From a checkpoint of a small transformer trained on Wikipedia: a variant of Muon for these matrices.
Each number is 128 + 24 x the weight over its row's rms, rounded and kept within 0 to 255. Layers, rows and columns count from 0. Numbers have three digits each. The size before them is the row's rms in percent of the matrix's.

# q: layer 13 attention query, 128x128, rms 0.0618, rows 0-31, columns 0-127
# k: layer 13 attention key, 128x128, rms 0.0607, rows 0-31, columns 0-127
# v: layer 13 attention value, 128x128, rms 0.0885, rows 0-20, columns 0-127
# o: layer 13 attention output (transposed), 128x128, rms 0.309, rows 0-19, columns 0-127
q0 067:115102129150139121142162092147148109116098126115120107116106131132125158150142077107123165105149130164124082146147081174106194145098113106125108146148114153131112143138111120141126126125124134156094107164100097165151096135141124127134091140102133166108138067131153123117155127112127112149114117142105099134130096135117127165149126079093104099114140151117089066088156151078135128118125
k0 052:112100135111098089133125112157140147160105111168133165119116118166107107157119143164120144134131119158112130096103182102107111146116129073159162118063142105116145130138138164148164116151119129142112110128131127163164155113129135140174140195100132160160104139144167152127126133108159111117161098126093136132119177110109133143163069133136134150135150153132138117134122090136132104099114
q1 086:108159111136095122115150166088133172146137139134163122134105137101157163121110175124139091086086098117144131114106106137101112081155151081148132107068146131131164122181118128158157139130127085169105101121120135138107096096107117126140138131122100091165146159140164148130148111139143144138090131116142109099096150106103138147142115100159131094140185152117126157116121152112110138127135
k1 082:122149164114119102154135102142126123139119096163132092135165133100200143144111147105138131130150111129087163102129123118116125115081131116102140114115099069150155109134157180135113100134145147128135144134130146149094166123155084111138209150156093122141127154125109111137094095116112100100168132132109111153140125115115177077132113127108115143096101099124102133136120112163109132127115
q2 100:146144108101144128135166174097125157134156132149155141123114121096100150098121153106147072142100097111129129135160145131112111122121130119134126094110119104151172110162116104156157158100117100134119063121114117116105128084083127116154117118132121103177136131137150136115124122132148184153120125090182131082129143128097110153170106106168149106138153172118129142181147117105105114152132
k2 063:142093143148118106147099135150180065122115123147155125155151119109165164103117154116167124122164144100123115128087130128123127144074174142103161107101109126138171149143146177159127134146122119123116106144102144148135185132135116094124177110199124135163137125143132088115129121113125109108138098104121096118156124117115141129112086169105126138113110138107130132148153140092146098105092
q3 124:176178133152130109102107107188141156163107163106135094130143127117149159124147092141125140095149148168161123123118114140148149114179149136112095133107127135121104123117140121113129124147126133107120127121092073142143105110154104122132115159096182129109123126115106093150149152097074151105152104132096156168092129109149099126093159149145126117081151129135156108101121166150124135089099
k3 106:141139099147188102124153115132106166128075094090121092129117151129085082126152117150115128149134095170150100128139102082154142141156115121118124151111144145079121098083139108107132120144136103110139145116159116115121136143138168115107129140086154142101115098120139129155134148126144136137163153115153174146122160141161099132129160111143119166116148127146137091093075127140094167080146
q4 111:089102144126108122180156131088136088117149114163113137175102129131161074178121136137125129156156129116090142112107154123121106113101131143155115117157148114112162129142094163148106146125117138172120139153165209126112140124120141159136120094128129108109155127104179134132123117140148096152113164156141089098127136141141131148143126131086113129164114102129138160120148079146133104175133
k4 109:091104161105110138136174148067145100137140135145155181129097063088136128089138155059134152120141134096089156135149150127115127120122145118119137105144160106159138151123104120132117136130134098147125130157121168148160118102113123131169125124158112106160134124123136136106131123151144103146087127130120126143125087127106122123129079116148140085148108134101123161122176143118144105192093
q5 119:087129117138116127110140120086120105148133125164108126146108122145125076143127150116122140154139119115105183114140155092096105145063132137169172135137124085168165104093102147149145164115138130147137120130159167122104141086121156128144113125091137107136084147105152118076114137137137105117137155149170115097113121136140177118128094156115152112143157151096140131121121070138102104161125
k5 125:091102163119129145150162120097143093120159136147171147125112082094152153101118154081169128125164129107089159134136141157130121125080115125123111084146138115158127140132095139138126144103119099134101107155120152158145106130148080144146134115143158110162124146126132123102130117124099094127118166163114102101142080134109172127137101148128133083126113128117128134120208126125149095159086
q6 115:148125073118093150131124128133137090115156133143132125126180153133131099119120150134139181173153152087124105156128123129135113108135087148082133101114133101108111136145108142068097156140109118137098099093105180126096151110155128127118144084116154124112130170122161150156124138125150140097142165114164105145155106085143148129096139124148080107116129133126148136141114117142095142180086
k6 126:136117135097098157141126153103153114128155123102106139114125093124121108085163094093119180127100125093178113178148102158159104129178140124142100128158099118167111164195133112126143130132102115132092111134115160112097129111092122116101134135124115147139126115136151157126136129090155133161081127113090151156127127111103118115133079134138155129145112146117111186139162161127165146143139
q7 111:127170162125140154118119115101088122125158098133126095100161136147108114136111160142173117155136112094145141129129129113115126153092118094126157104123112162153161122140142116158128151106161108112126139123154120110123135132124131132120120133091118068135146116120160090091136114107130129142124096122154144117177127138109166176192099087126144111140146134144056148133142139143061159157087
k7 114:145189128089139136129091140112136128125103115135149105099108127115129114151116160128149112100119079090129134124124125097143114124116140152109116106124136148137143096125157137107156134117121109106154084106133127137163131151161083096143159156145088126175104146125132068129168103063108153128163155089145156159085135077100136137124150145138131136110115155118101139150130077140081131127102
q8 068:122105158147150121132094096162106094086119100106136135123124135111131110130155091122103146131164179148092140122097163097159150145143091171114151120178131139138111078109148112125085107093135131109130162108145093085130158136156121118110145089177158128095115158129084111106093139143116122116144092125104123141127151146122104120138156171101135181121119131149141134143108114161141091136150
k8 062:118167106121168121108094146153174149107102122142139147090117093137069141072147129104152141122105123117119131141157107136116109122187127166125114119162103154131115172114117108135141143106146114118112130113114104117090082111087173173142096127139103118127126090135123142126149145150182123161115152080096119149121087175134102127133131110172135129143145115139162131133098153094119118114122
q9 080:147156115129087116074138078128119159087096146115134117133159120159128114145106109123138163126148122139140093140135117153126151160189128127126109126119149117096099107101124140101132132158131129104139126148122160159154122115156131128127105147137152145080077092117101130152139121078097122107134150157117125185130110118174113081083172106144096115123126134125117095092115190125155138101132
k9 055:130105109166135108151095135134151147136135102113098148119132166135162136091137153144118102139102123089137090117143075103113087161144116134114170172123159123106105161100119154144107130147134108087092155066140119162090135165109134109084150117161139119118127091133153160146146108114123130133120123081102161164112133116146129125172155140138141153147123106126130160132096160077146141096140
q10 111:167172125130085109116114090159135166102119144091117103132175139141126119138131105152136162103145138145121100131121117132150134131193131131115132134115134131099120103122120127109138094175129149123132132125127126138147121101155135112131122141084165147083105117128103084170160151095090161083143129132117158182088125095149085076090158115148109118108138146127130098079123156133126123092127
k10 089:151112108121138115160113127145129175085108099072097127112107163161107117138162147157129132157126126151191100143151109109163105134157121129118139138104164176083108133137095110141130127156100108118136135095138108113130134145130183086082134126099151150107110104130153131147125149111136149136157128106123149155106153119159103093153156159136133153145144161133142138097128125089096137080174
q11 105:130140162139132140138120096101141088135093123114129128118177141109124114156112123126122132168167137126120138126091144100166123087124120092107133131143123131116096132076136149138129139123194129121137175184142116123146157131173128147102125118131135122101118161126122101156093110109136124064102159124116112139159130106133103119074164172106111155125107072132094113096139087159113153114100
k11 080:115152128140124119101162126103116071149113149175135131128111104070142099148096135074113105102128156139110164116129132100171152089126100123107159136113158104149123104095128103097121115089128115109150112158136106146147103126161101156136111141139143115162138183148108157118098127151093109107154159149180110129127115111107136122076131134124114141101127099145139116160106095137095120184124
q12 121:103092129126198104126140155073091096095156091130103150085121136111149113091120194106149130147132114092155131134113130116135114145098128115153154136134194148092139147142101129114119124129116112142133113115146179136110123150127109119112080086135112159142139126138144145067133132151134107125104140116101108072131137136117141114160115104128155100168135089117125153149141164127139137149136
k12 092:114093161084106118099159126140091138151160141130117158109135125122137081149133121130129140060121132067165121142133142139119125168116110138134152118180096101087129141151154161147129172117146130119120117150120155130108176115140120133135081101109107113123145106108135077096147140102093107104090121106114088104153140127115129138151126140130131137142114129119087171151131115093172091170149
q13 088:134088110115103156134161137081086109098167140127095129090095132125127116145153140181157157133132122137120175157161127137132143159102139142154154098163122095139150151128101146160076136129088110166099122147146190139084118116116169146151112089118142114108109116153129141071149123134115110145106131127120143147116095189120129128146106122103141134143147148129147130160119084125119156136118
k13 114:123109129115144127132148127134125207107156083100130142079097112126100135088109126142128151140140143106139086166148133145130113140099171125142115116136116120137099137147124117137149137130126135128139135156117151149083125119106119099133172122098124107156078104111169114116151137123135145145086157083095152141117130135122108119193104128179160116163117155095098157176168141097157126113101
q14 101:133147127111147066149085120101179192128162127138134109120132141139117150131128119088122091138113126129106112161110147120117118112165111143130102115104134139138079144162168088114099074114104165129158131110112088156158117142119118109136164102113108154127123138094114151134120139087150080126128172128115120143121143091109125159181135111106125114110114111144095128122151119148135139104195
k14 106:164092152124151159117113101168146180114152118131146117164136150122088141134109124162108091117135102130164136174130148173147106098128143158110150124140075169124042145158140109150155113113152157118144117140090086122143105139080143107082131146109142137105111079136113115120168147100116142112119143116123109132129150135142095159142104140148139141113101139129129125133104136133125099085121
q15 116:149109102077116145139149146104095176136127186099159183111154133139137140158174126129172129121092135123125117190116118153154113141176096095100097138130099120099119095149133129127128119103086147167130075124116084156113122093136147168129168139108154157137117140086139137118122111149118123139116131133110110133120142124077106157086125124111145101117142128139114140108134106089107125122145
k15 127:137132046163121129129123131134124112087111180136107080130137155148145124135121145109100137099088147152111136132144085111127092101176115147119100098097149118121172131124117080116154110137126132170110105136154144150115090143148119107090120109122152153118110114144130161146098157137110148159173167137127150158092172122153118101113139121092132144153175130132122116094120097111132155160127
q16 104:125154107133132147151122104144186121058159148137130136147170123107095130167131143106126103092151128108115144168089094117135103119121097138094134119148119130146115103133126114140103105120112119139114106101129117087134125122139112135113138114110105119143115146079130119097142097090155157100115193119137116172111117113126135132116149163179114104122131147166173115142104116154064153179159
k16 101:123196151148105137085159143162123157113158082139146126107116089129156127133149113134134142152160077106139129134110103109134118104127056149077115107085133107129162140175163070129140126155162143103116116131119149148097141101133137090118117146159128109129127121103183128129151133103107090148116165104140141115127145141110142106161114121163121131103131129133131164117148167119128105156142
q17 107:124121132094167163115166124124096064128124182088106115085106117117088188125099125149150132122134119084149109106128127151143140136093162107076163135134103126156136135192134122147115099116132090136145108142106116099119123149139136115145126127133110162149135110116174108111162116105125115139121115102127110094158099163076154113129135139141115104142118174144157126149097109120130172127120
k17 103:147157126178135131111126168134101099124097095118120122131112167134161142121125123146153094170134131131093134113117111051152074103103125123141149166104119143109145114101130123137137147136163149163121084124140112133146155135112179144111115124125111122120154147142083088111126138145140110097148070141116097140122154128122148181132106081105143125126172177117109149163141106110118149122088
q18 118:141094107151145133138087137137108140153115121103113094130106167168142112165141064168151118138182160147164128132112136129101120109134109128137138116077123100178126140141124118102124121137142151128161138136157147117129094078112123119135149150123143083132075149112109095146108143152112104123153116135132113108081107094088125129113160118138142173126130194105152135133115162141107114114178
k18 106:123073128127184139132146158141190134172125105133101146103094121139092100123124132154112165105195156140121160137141105137151151122133122119156128142144168095105093120147119116164104119113139105123163131129133118155115145111103129163118139122107116126143124108122128125128138112105137100112123127107119131151111107089087055112133132115181133199126119173097146157142134100110147113120155
q19 124:132117106113138145105083136146038128121119108107138141143114117128147129129052158105136122145114106169130112101131158151126156146108126160131139078110145149176148138129164107120089131107125133100166137107097109179167102141107162154153139156106130133135113083132087133161130125140152113146161099087120121137149094126125107130136100152146108132120153108137156137162157115138147126102096
k19 128:143161117142110139112092168145126108156097128118131159163121112157116109119077125197133115130130154141093094125076126090142111136106149131156124136099131124117131093112143111116126105144127139106092141090129122109146134083160169206114120114106155126135194089137154133163142151103122099134122102089143115099129116152131115155151150157100160132114133152125143099147133116099153121145099
q20 103:110128160104158088144132108162155098062148098140160115106151149138084118160137141108120120105153147095132075097143140082191129123131106132123105157149083137106088163156117112145086099127125145126102166158148112082158129119174108128137151134117076135158133115129130133130121107165161093133122139118148146141165089088146120128138144133106133122137087144146117137134113124136134111123110
k20 107:119157169129123186138114103133161114149108126147132087123148153108130168137110121106134115107112131121119156103171138159153138181131067150124123129162079129163143145115122143132088157120173130117099127141114123121156139122126134134166129138169132124117111109080131085148090115117168120135106115140115130129142103177141152146095139095108146131069143138150150132086107146173114084101146
q21 110:143134105105062166106128146143081134120118139145106159147142121136149121113156146096124130142098111117137124123153102150156154111179107134117134134101085147075123123140136121125160119125105146134152104181140137141102086177131128117124141110084123121126101143141113084155182090167100180151105173142174106113131109114111087123129125137141154159136111104108107139126158099117115142104152
k21 118:133154093146120117140120144086085120137094157154136127130165186147140171146135127132163108130123116147113146100130116117135132103135082123125195085111129107123175126123078124120132120108109135147128129111148104115149102151155139149115148120125145153083098159129128140143077136135136133126144175173170132086152120125089118134077122108122127104116155107125170089069107132141120160127143
q22 090:121112079146141135133110126175107166107112099121110132152107159115137117126163177128143174136144160144144117141093082139113117094142108137136150093116118140160171117114158103084152129089136151128182138117147115148103089097142083136119159136106110147138079127148098111175104159126117097104126107140133149110144112138159115104137120140105151148125139147112121093140147074164157148106089
k22 098:091148127136129145135084149103125180148183163119076134107149127092140129089133114163126138148130184120170105130119094174127150101112142142124142115155128134141109115144113144156111105071120142112143162145135115160130098145111089144109153085165148148131109144108113140131137109086110112157122123106097129128131127162122124132138155159095106150154117135124095160164104098095147125104185
q23 110:161108159103077154135108115106133129096099147073113107137165177114148154130117115154110082221126138146130099157146162131114123129153127109092121090140137113151178116121112137131138158156135141109111156102120120120127130117122125123127153130181090115087131130139120101146135109105160132106129176158129153150149150103132131120092116137077134169155136125170138127110104096137134132140129
k23 118:142124140132120117111132139109110157096071132129085132144088099080152077077118119113122128148130139169123144148164106111127107109131156181109117174166133111173127159120146112095113141120142102128166147142149110153116089134102171081166142091089132129154138103075156152143158116128106166124130121159157101130133141098149103114129137137164113118119138167156138135118139106116126114125112
q24 123:126138123123169096151108111132195072125161092164167154146106149124170119135084152128131143100091121101097105103079153090153123108130120112164138113125178160087103110129139128118107099176144135109130150129137143131126125175124089131133101113156140119092139118152133144140106100125116127135149157131095142072131158129129105105118138126154120119142113114109111135110144178133095121099166
k24 108:125134138150093111152149092130187079140146163133159142182154190147146165172151123124154096103154142124103142141124125103091142121115079123156151142129133144150103107139110171135104109167128140100101148079091115117147147132142105151124108129194134081132176125148149109093145105134124142109148133112121122109126121128142122143128130136075113092098100116162129132106124134132126118135139
q25 105:101151140094128157109152132131106116114119143117138103129163113123177156138131148115150134155126126094182109128113120138136158140113129085093164105135133118114162150150127137139168156106167126119126091145172104133143147134134149150080072156134117110121121136106108088155106109104092150140149098088127125134166114099095102169118133151099148156159119089133051148103152126136138138140088
k25 109:108164138117087118122102152123162144161126126164062149155143139139161168100129093126140134132127107122121094146108144146135111108172150083121122127141134128132146136102093164121099118132195090130098121102095134123180138125108122105165110152168124116159158163146103094141118109127117086110123139131119109118087090125088104096141148161147165112157156125142120105136166137110098105132127
q26 105:124144100159158157072074120108113118176120098153097130152082131098130174145149152159120099153116123128126126107099148087169167153117124131157164169124183139121146104091155120102122151116134132155096128148153147145142136110114120121121154134107131141100125168148078130102112119120125170088097143108144132087136134125084124128155126126142128116108152089142099099154114145122084138138132
k26 108:149145138162124116158126160119136082146137129129110149103149121103125152155138084129124100120148121127143096161159081143158152136099114140092117127160113087142113121115199153099119108121135146124110116153098123129114127125163074168125136097104125148129118106126150116112140104105159168129137138088136110116159133093101098157113172127145137110098098084157074157167171091133153129142134
q27 114:097141133088155121156144169121143125107173131113119120137121173113139103085102142122146157107148146099123123127136131158126128125106158086119129144099145136114103152153104118127120091144149107150091095115092145128147103149129106154125113082126113152118182094124134183108121142150116067153102129139102118086131139115168175175148103086121110123137133097149078120121132182116149139117113
k27 120:156126138126143134158116166096120132131112166138137126173078176112084125128149136133144128080117116137069130138126128065112115121134120115135156177088139132158119113156137143151176091112100110149139112114164136130183127139117141159147101115132113113124126184126117143123135120113113104117162125160130130129102153105165182178121087111135132108113135111138151097111114139130082121102093
q28 118:111134106109090096151112137159166158159113110165152110148108115128088165153111075129140099103098125153106154098171126127089147135148093134153126110110053144132140146095154107139133129166135132129144138132160083119131153077112138095140123169165149118137124145148121121127135101122164124132145111120157122130128101144136118156119127112122106126071161176110106085095134124136085130105129
k28 118:147128094118168119088129100160136123145090085121176138144141123139090120173114121119135108117149146159106136100140123140114141142117162129134156066138123134105116140099130094109147147175147139114141126165143145103116174123129103085123165120104157164137118104139133148152137156109149135138098125116157127138142084155114145128101120067122098165092160177079130118118156169147105119097127
q29 110:153145163097102149138166135127097110129130160074142077111125100116117163128100158112141122129130114142140152087149116130125116117162143140108142161168074130161115091170117144124154153115157098107120151134139087146121112139152087148147133132166098118149153113120149096142109127149135120092129086122143159109172134102140140116115090066123120127142111142138152139136159054119120160137112
k29 110:141159122151155130119129118116144129145040122116132066126122100075140104131141135117131094162120143149115147094116122075127067121095130131121156178137142145159104132087123146119135128106118078121134147161156131133159148152137152149140170109118118161122140138110116131153135128166156094130165163121130138162116143096136162079109162118127137134115142140133147143094087098110109121107115
q30 115:134136119136133146103163139161098116139144118132119101136072114170142158128134116083158083143125105153132104132106091132075115123133133134111104144108107116129068089095118125090139114130131127121166138148141100149141139135153111153149151160136084117187166112165112125108136149108134143132163137171147115063140130116137142164120120114101072146099143094138102113150130099131134098084125
k30 123:113143085135128092075137117137112113154089098123125104149126142128102106166143110126140091118142157147114130127100111107086149168102106134182174142117108104111175102090168127103129138136106127113183132150143098142151179145188145147146143164104132096110116151123108139124149115119107119136145162128138135129108121113156126141058148146136120169092135104127150102111136128162148100126122
q31 124:158080130145163136098136161125098133091118099112113147110148142092216110134163120115106147121086138118169119114113119180183124114131112107114162130130170114097138151109162150138125137127122121134089152132114129139107121137120099126111130081067141145111165143067138136148155159157122158099134119126111122136103105103107140134141162139117143091121157124127106172119126145109119117147127
k31 115:131157100140142086111120158064132126150084163147144116095157142122101131083139138094102146096080112105117130159144107132149163111167135151117139120164148073098155081138127135151121137144149106126127102105139142125125127114116108112138121099115152117151117132143156141121161156096170145107121088129118105135118190098114083091113117143152167128155147161136117116171106139096135108108138
v0 104:107120099153094074121112128132110157130118120144146124098164123148164161085138106158101135124135130140076116109102114175141121168141079089130130136155108138125136121138126157145115147137159118096134105153126172116140092147116146092079120146082134131121120143140157104094137139164134106148099161137122175117104049145118148150139145115127131148155095146141154123154125080131104110144151
o0 105:113116138159131141094097156130146141137101139113101132109098118152121130143065124121108096096141159142090090108136124160140125128087157152167171131130126145143113117129095117163135128144160129187124177132099152135115105136147105104105160100151096116168112135147142112141143103138131130079114152153078148128164141129117104149130173076148087115087120124134144110156147122145083154125157
v1 104:135151113096127075167159132150134145078115112179128113118140159129123088160144145156111130151128129117130099143113113078177114111116122129129133140127142139085118171151127084112141111152107139203137141134144141148095108159114133092086150108098161122124161127134123143131105144159128135156117117120129106165147155103132090105119108148178133151171138137109149134142099125101090099115084
o1 101:117121150118093139149159112157106151105136110135139112135128091120128105127175114118159129132122111158130122168183168119118101111109099098115130116150070099112124158166143090088107148111120163197118141068095159135132120148107136122135098129118157117175126116171120130134131122130129145162095090147167134151118136129151145128137117131116127158118096146114124114161149122146122060113088
v2 106:129101111127133130107129126180109164159149160147114122152075136137159148067123147173093122115099128130115093129149130117120118146132145122167141146149136165123154110129128171142102079103159118095173098114102128191174135095093149115104111130098107109123131076124142132103113157086150106133124110154130156117142110141134107177099148148157148123142142140122116145131149108124090138162132
o2 105:104112172122182100100135116149141096170139083132116130129133101169156134114125151139167101153140151172128123147154163105127091132200108139132136131135130157116097087090153118133137116129119110093120134169147135108150152140117107122111111125124102157121139128171143110091122117121100159099142098144080111103129103141130160129116139106115116159103163094104132161143144076139109128084164
v3 100:137125117122145067120150079151135122156114141140121115108072129099084116103127104144157116132146186164140093165179147120147126187142079134101100147120173111149123123125103146142136124146126084147108140165137139139134117176107126113129106132133106150084124087142148115133137124134143099134135141123159145111112099089097112155139088163122141150131116085159120122157131117145158155148099
o3 105:135123117117112113112074116129146149114124105133109124145117175136121134119070125169131087099156150103120115163106101166106128096191109165138140168134153132116142150128133113160150135151163102113132103140110114112176097146140122150144133140136127132070155096189183116149109101118140140160118121184100092114137095146099130137101108123151111138124141104135141107088133130143152114120098
v4 099:166171101119147126097122125124095113054125130161122122154132130129128111118087117071164104130104137115124155146091146190153143095163114143095141126110175127120132122103128149129155120111128162181153129124107159117115153121083165143083115141158147146105109115122156130137116116126136138169129148143159111134111118131103134117108098128146132107154140156125165145131164156172127116139188
o4 096:112150130123124139120129103182098096126121137116148096143122160131137130125131109111103129091143093099089121167161133131106137178136129095105125095133161161147142100128124123112169188147158131131110158093088096114146114125141084171114143148164146101129162114126136137116174171134115136127123135157120121150101134099082144122084098161131099133165107138112116157115179087158137107122101
v5 113:156113160155139120165110130154093096119139102136108113116110102117182069129134148115124163092119096121124157119124137099129140125171107100157157164194151156143134098098138135139089129140096157135142088110141146105123085110138147139133090102133162134129108137140100127157130145161148131108166093124138101126097134119125102129129179128167108119098143139130138144184092160131104102097115
o5 109:135125119129153127131137133145120111139139140117116129108101109085128123117127138128135112156118092114137129160118122147181130144183133076149107131116136161131122140097119168132126106050122145173123120108089125135114118128124150117102088095138152107172210126119116125147171094135147112159105134112183113138148111125118141167169131158126131114161122114115076106158101096152145125097096
v6 113:094124147122118102098153109094161144124130158127143126109124181099114165168137113130134134144137136094127132154155103134082115123189109120097143086113117089127114136142115124140143124171092158144102128113122136165130128115118133146129137094084147138104115123116178111148131160182108172155163140129088126113141109175093111149098109119099129094154134126130123133155055115128103122163142
o6 107:122136121127096188090130191166132135104129128139164127121095130138143159111160117137118172060135100103141123146152069135093166141142102099133152120114140138143134105150093123128109140135121128080123149091134108117142113098093137124170131109138118144128118165158157090138108142150102124136099139110164152149139156156134151110123143119104125120130143118063153114115146148111088117170096
v7 103:150144118066138115149133115146153102122126120045139155141080171168179100159135158107152095114174125128099098134114123146162125145113121141103114125123149102148150142145114113096137154171124126120134127086144140117102148152152079153093123143137107110148125151110136156144124119106121141141102104121177116118143103102112112130129142104169137115148098117136133166138109126120069140134084
o7 109:128103109101103122134142168181146153124146123132111133114101105151125099112134133131130140145136131157108099133132159127099156126082135141132100078088154144077150128147139141116139132131107137123176092089167094128138134064117130144122116170111116084179181150182128139102128104134094128108128127140144115150084141124105111141140143150131132148143155153139105127155110121189107107104092
v8 103:098160116152098131133126130081194115163159122112141119133142102126113134103119151131122110178099098120125113108137152118164115112103113114146116142123147156120101145157138160135128148119113129151088132114149143137171114111114137136099102127129140102137079102130170108140092145097110152114181157187169082131118126139061128134146088126157128160122132098192110139128124110148128138118153
o8 102:139102119122078114154165122136134105105137079102109111100154132121174154113134119109133098127159121123152147134127120107094165143110089152165089139137141151192136165096156118137151166104096146120124132130098143085176109111107127152090109146168102159111118146127134125115092098141103132110133138108107107123115134106119114147104109091136096115140121151167150141163137187157141158166126
v9 108:086135138140187073140122131110118103122124108125155077143135090147149163106176097142102134097144157150125127137140139143111118135126150115141115125125143121130105161085138112087120085077149137140133117114136118176148103147115111138108170126095076094106130105129166153121137134196129110122147137117161146124137099111117138138152111179143142116117135105120104166130103099189117111114137
o9 105:142113092169149090116089158129128163142134111144152091155139137094145121089124160147093109091134115133130110083135123134094136138134142129165101141129156089113109118084128108154156109120154177083119112146123166149121095109130126181130111094126114114118118106102126157157104133139103129154165152162183139138142115109129159157139161128131103137090095147082118152139158110167146114131097
v10 109:130156147119147152096108122092133156122138095155057110128116152135094122136097150122152110139119127107198157146092123153150135113143134176155140106130153122148118135098118103166136143115159149136095134145174121150096120090114120100133143161143121167095128138150106099113163115096133128117116153116111125140131087128160081143129109139112105177093101144096174156120129123120147092132084
o10 111:121142140167136121124103108105119118125118166117121157154167153153129122113154148124107160083105134082131135148151095142116120119153144128099144129108118108142128142148106131173171129142105093172114119092122071121116131135138159151160110092132120120114133111128128111126138123067123136155110111074070138154111133160126071091135125159175156122132089151145164163138156106094136111168141
v11 101:115144130096096125132151122084135128130114129164179136145125147108134120096147140104106117148148134126171163124117131095074104151151119118145124120153156141163105139107142165108097150096157125142161137164157122105086105164084133130119122073140125129126103101107117108178127112149085080171118147104141167155139112152093119123080125102139080151106160117154114143114158125138112101119144
o11 104:137140152120151123125134137110148149120139115122128103138144174103096123119134122105139106127113120168104139165120151142113102164072136099146120079144131157201172133139145159150097114120140167126129132127155132159124153113077133150135156120172106110150098147143125117135112118113134071199112111146075118132113092131110132120094124077114141121111129142138116145081122091138163094139126
v12 103:161140164110129096103091099084174095116138139093144121077166143115096167104177091148115115162094117144130105087139130122151103154163111117149121108131136153177109148129083144129116135112095103151100118116140157108123080126132115150104152157125132111110149122136144105147139120154118119139124171102109118151133134140178090109117149103139100100149113139154149105132153144155093153164152
o12 093:160154107134094116107144128141109123125097132137152107074108137119133166141118125138126108136073119107156157155119082110088129124146114116137186090131095144137160123129141111118139154110104114119150182101136144126132165136117159175141167130158111154145076112169151116110141088117148088127139154113112083149144183117137133141118113103123146097066130113135136106128134097166151127154129
v13 107:166123116109098139104091169148110108140108143143091096154125132112119107164084123152119177161081121140141133124100124142143123147117084116092114116142084137156165133108174133152165140131113155135124166181133131107100129100089151179135117161109104127102113136163122142139158126118089137143115136083113113109116144180107146127138141132101166166104139093102146134159141115129140088135140
o13 100:150135111129152089107094082096144106139105137124149124152126084100129117136166130165102175159115140149122153154170115115180134116074128090113136170141136121162127138123143104137158105109186097156140153131098112092129144114119139165116141092133109115121132169136091107154108120158128137119108123100104126108129133133123093126108139157085154141138166082144132106094158136114127161108173
v14 114:118137121132161110126104140123170110150100131090114151148152162108120157156146161105164147168115117148172117145138097149091120143087125098151140141172074099154150168128093147167127170151163149133129152118129153120123114108094117127137080145151126135116134073151103134125173104082142160155078149102119131119152139117126135114113126098104110124156142122180150118091120126122121146105131
o14 121:114111119122114156108140119126117114177112091140107124163175132122127146159105120165150128163088117156137166133119085109102115153087114105099168120148116133178144180136152160152127141151134126076180160109119114093117110149126156106132128152169135086141093151156131081090134110118146117149147095119095135137125158135122121113100140129144135111086102152121111125110123156131106167100094
v15 098:154141150130152102103117144110101114140132122169129132122102098145152160089131167127156150096107137122164127099133187178121137119109123100139119142139135131123119114115149131105133094123124115131162104147132150148110137152149119074105068166124105181173108136118092137150110123154128147096150148187144104144092163081126128124115128119133133155140139147107132089148155070161115148154099
o15 097:111118139105121107148190100156103117139172093141125143141098127134157177146114138113124089099145116080130120088122131139173093120126107163141133128150108150146090136088159151158130088092114116127151105167125085107114127151087134137131139161113127116137153100122113128139123131143138158125146143165144131125152099113106113166128126137117091106129117144156137134152146050165145159072132
v16 105:121148115175159151097118139146107153174099118157103092124145105098148159124126117134130120143095149131077127149119147134136115109088105132126138136136160115156139112076118123169116137161156094104142087111159122117109105150158118157135124132159113132103091131147097076155072133112133134151124166151071117144163111124163115122086132130144115126074132116132156097128147121141118188141132
o16 100:108126095143169138142150154132106115184080130144096112133137131128113162110160110086120108168086119093135125152113136104115135129094118122131152138161127168117132135097097114158142168128104120144122153146115094129128150181173152166154142149169115151136125131111118092108148109156151121142108127129093094115167091103154138116102161135129119091127095062124123158114101082136155130136137
v17 101:153140147129129139146076171121152098139096138128162155140099150131123106120165150106097126081137102134115090151113118131134146115147105142122099154147150113134130198126135113130115139149137123126126110134119138081135116132114180113076124121140127129163162109114134208116129094106125133090089143135171141141095139125126115189073117126095156135123125128127139158146109105095123181134125
o17 106:138097161121142130113129121145150107139113120097101131129095107107120101109196123094121088113165164160106175126113147124110128102152138137117133149112130116211151161122146110114135133117158127126114109127143102132114131115132121144094150157126152131125132129157148144107134108138172150120138091145159098066120130141147089097133105148124136158089138178113101147160096091158125122067149
v18 111:102130136120131098131151109143104130163115162089172124124138095179070145122111131113128098119156136158109130111137095148149107129157153152154120118105097142120104085138118156126118176146122112150146098085111122125139141145134126125157165106130182126145152122124087087133133146156086085128128105106153115139150130113152136151160127163120181148146137159106071160169143088144105112116123
o18 099:123120119135162129136109107149163128077165098145131106146089162167167089154106137175132150141142135142104101084115163146133131114135095160150084140121138110075136115117125110111085099186090130155097126097132132125139140115143146115158133122139128130130111139137129194130131162148174104144108175120093117114111153096131138123161118088107126105117123142156097135126112150133104123084152
v19 100:133148139160125112118159128169145134077137122090124149079143138096136085187158151115149125131104158159092118145130141124121116114131145097116088159092152140132149154108142092111159135109117106134158147128114114135182162122097131093134171083091087134122166186164113134138139097157136121101125131141135141144114139137113123108096144107139107134109121106103110189161124101142124117109104
o19 091:109176084096136135152100134124116152105075124138139116133098142125173102145166127137138124127111077181117124101124158112176128150114152120161121127135136108137132131190134130099163113132117141120148130149156106126170155123142144113143144117155118086113168126136146139144144116095105135107097088125163163133123092145136088084110172125123133127160085093148110114135080107157128116084121
v20 097:109122121146127127161098148156102111106165092115171126141135113122135161107101159143141081165089131084137126124118173087133138100113113143112144149094099165142150108175139109148180108153157105136157116078126171139102122130123127055141123121148145098085137129094143133132117148135126163111117120125133127099127110132154118122154097114119117150119162139105116151130127158094178105173144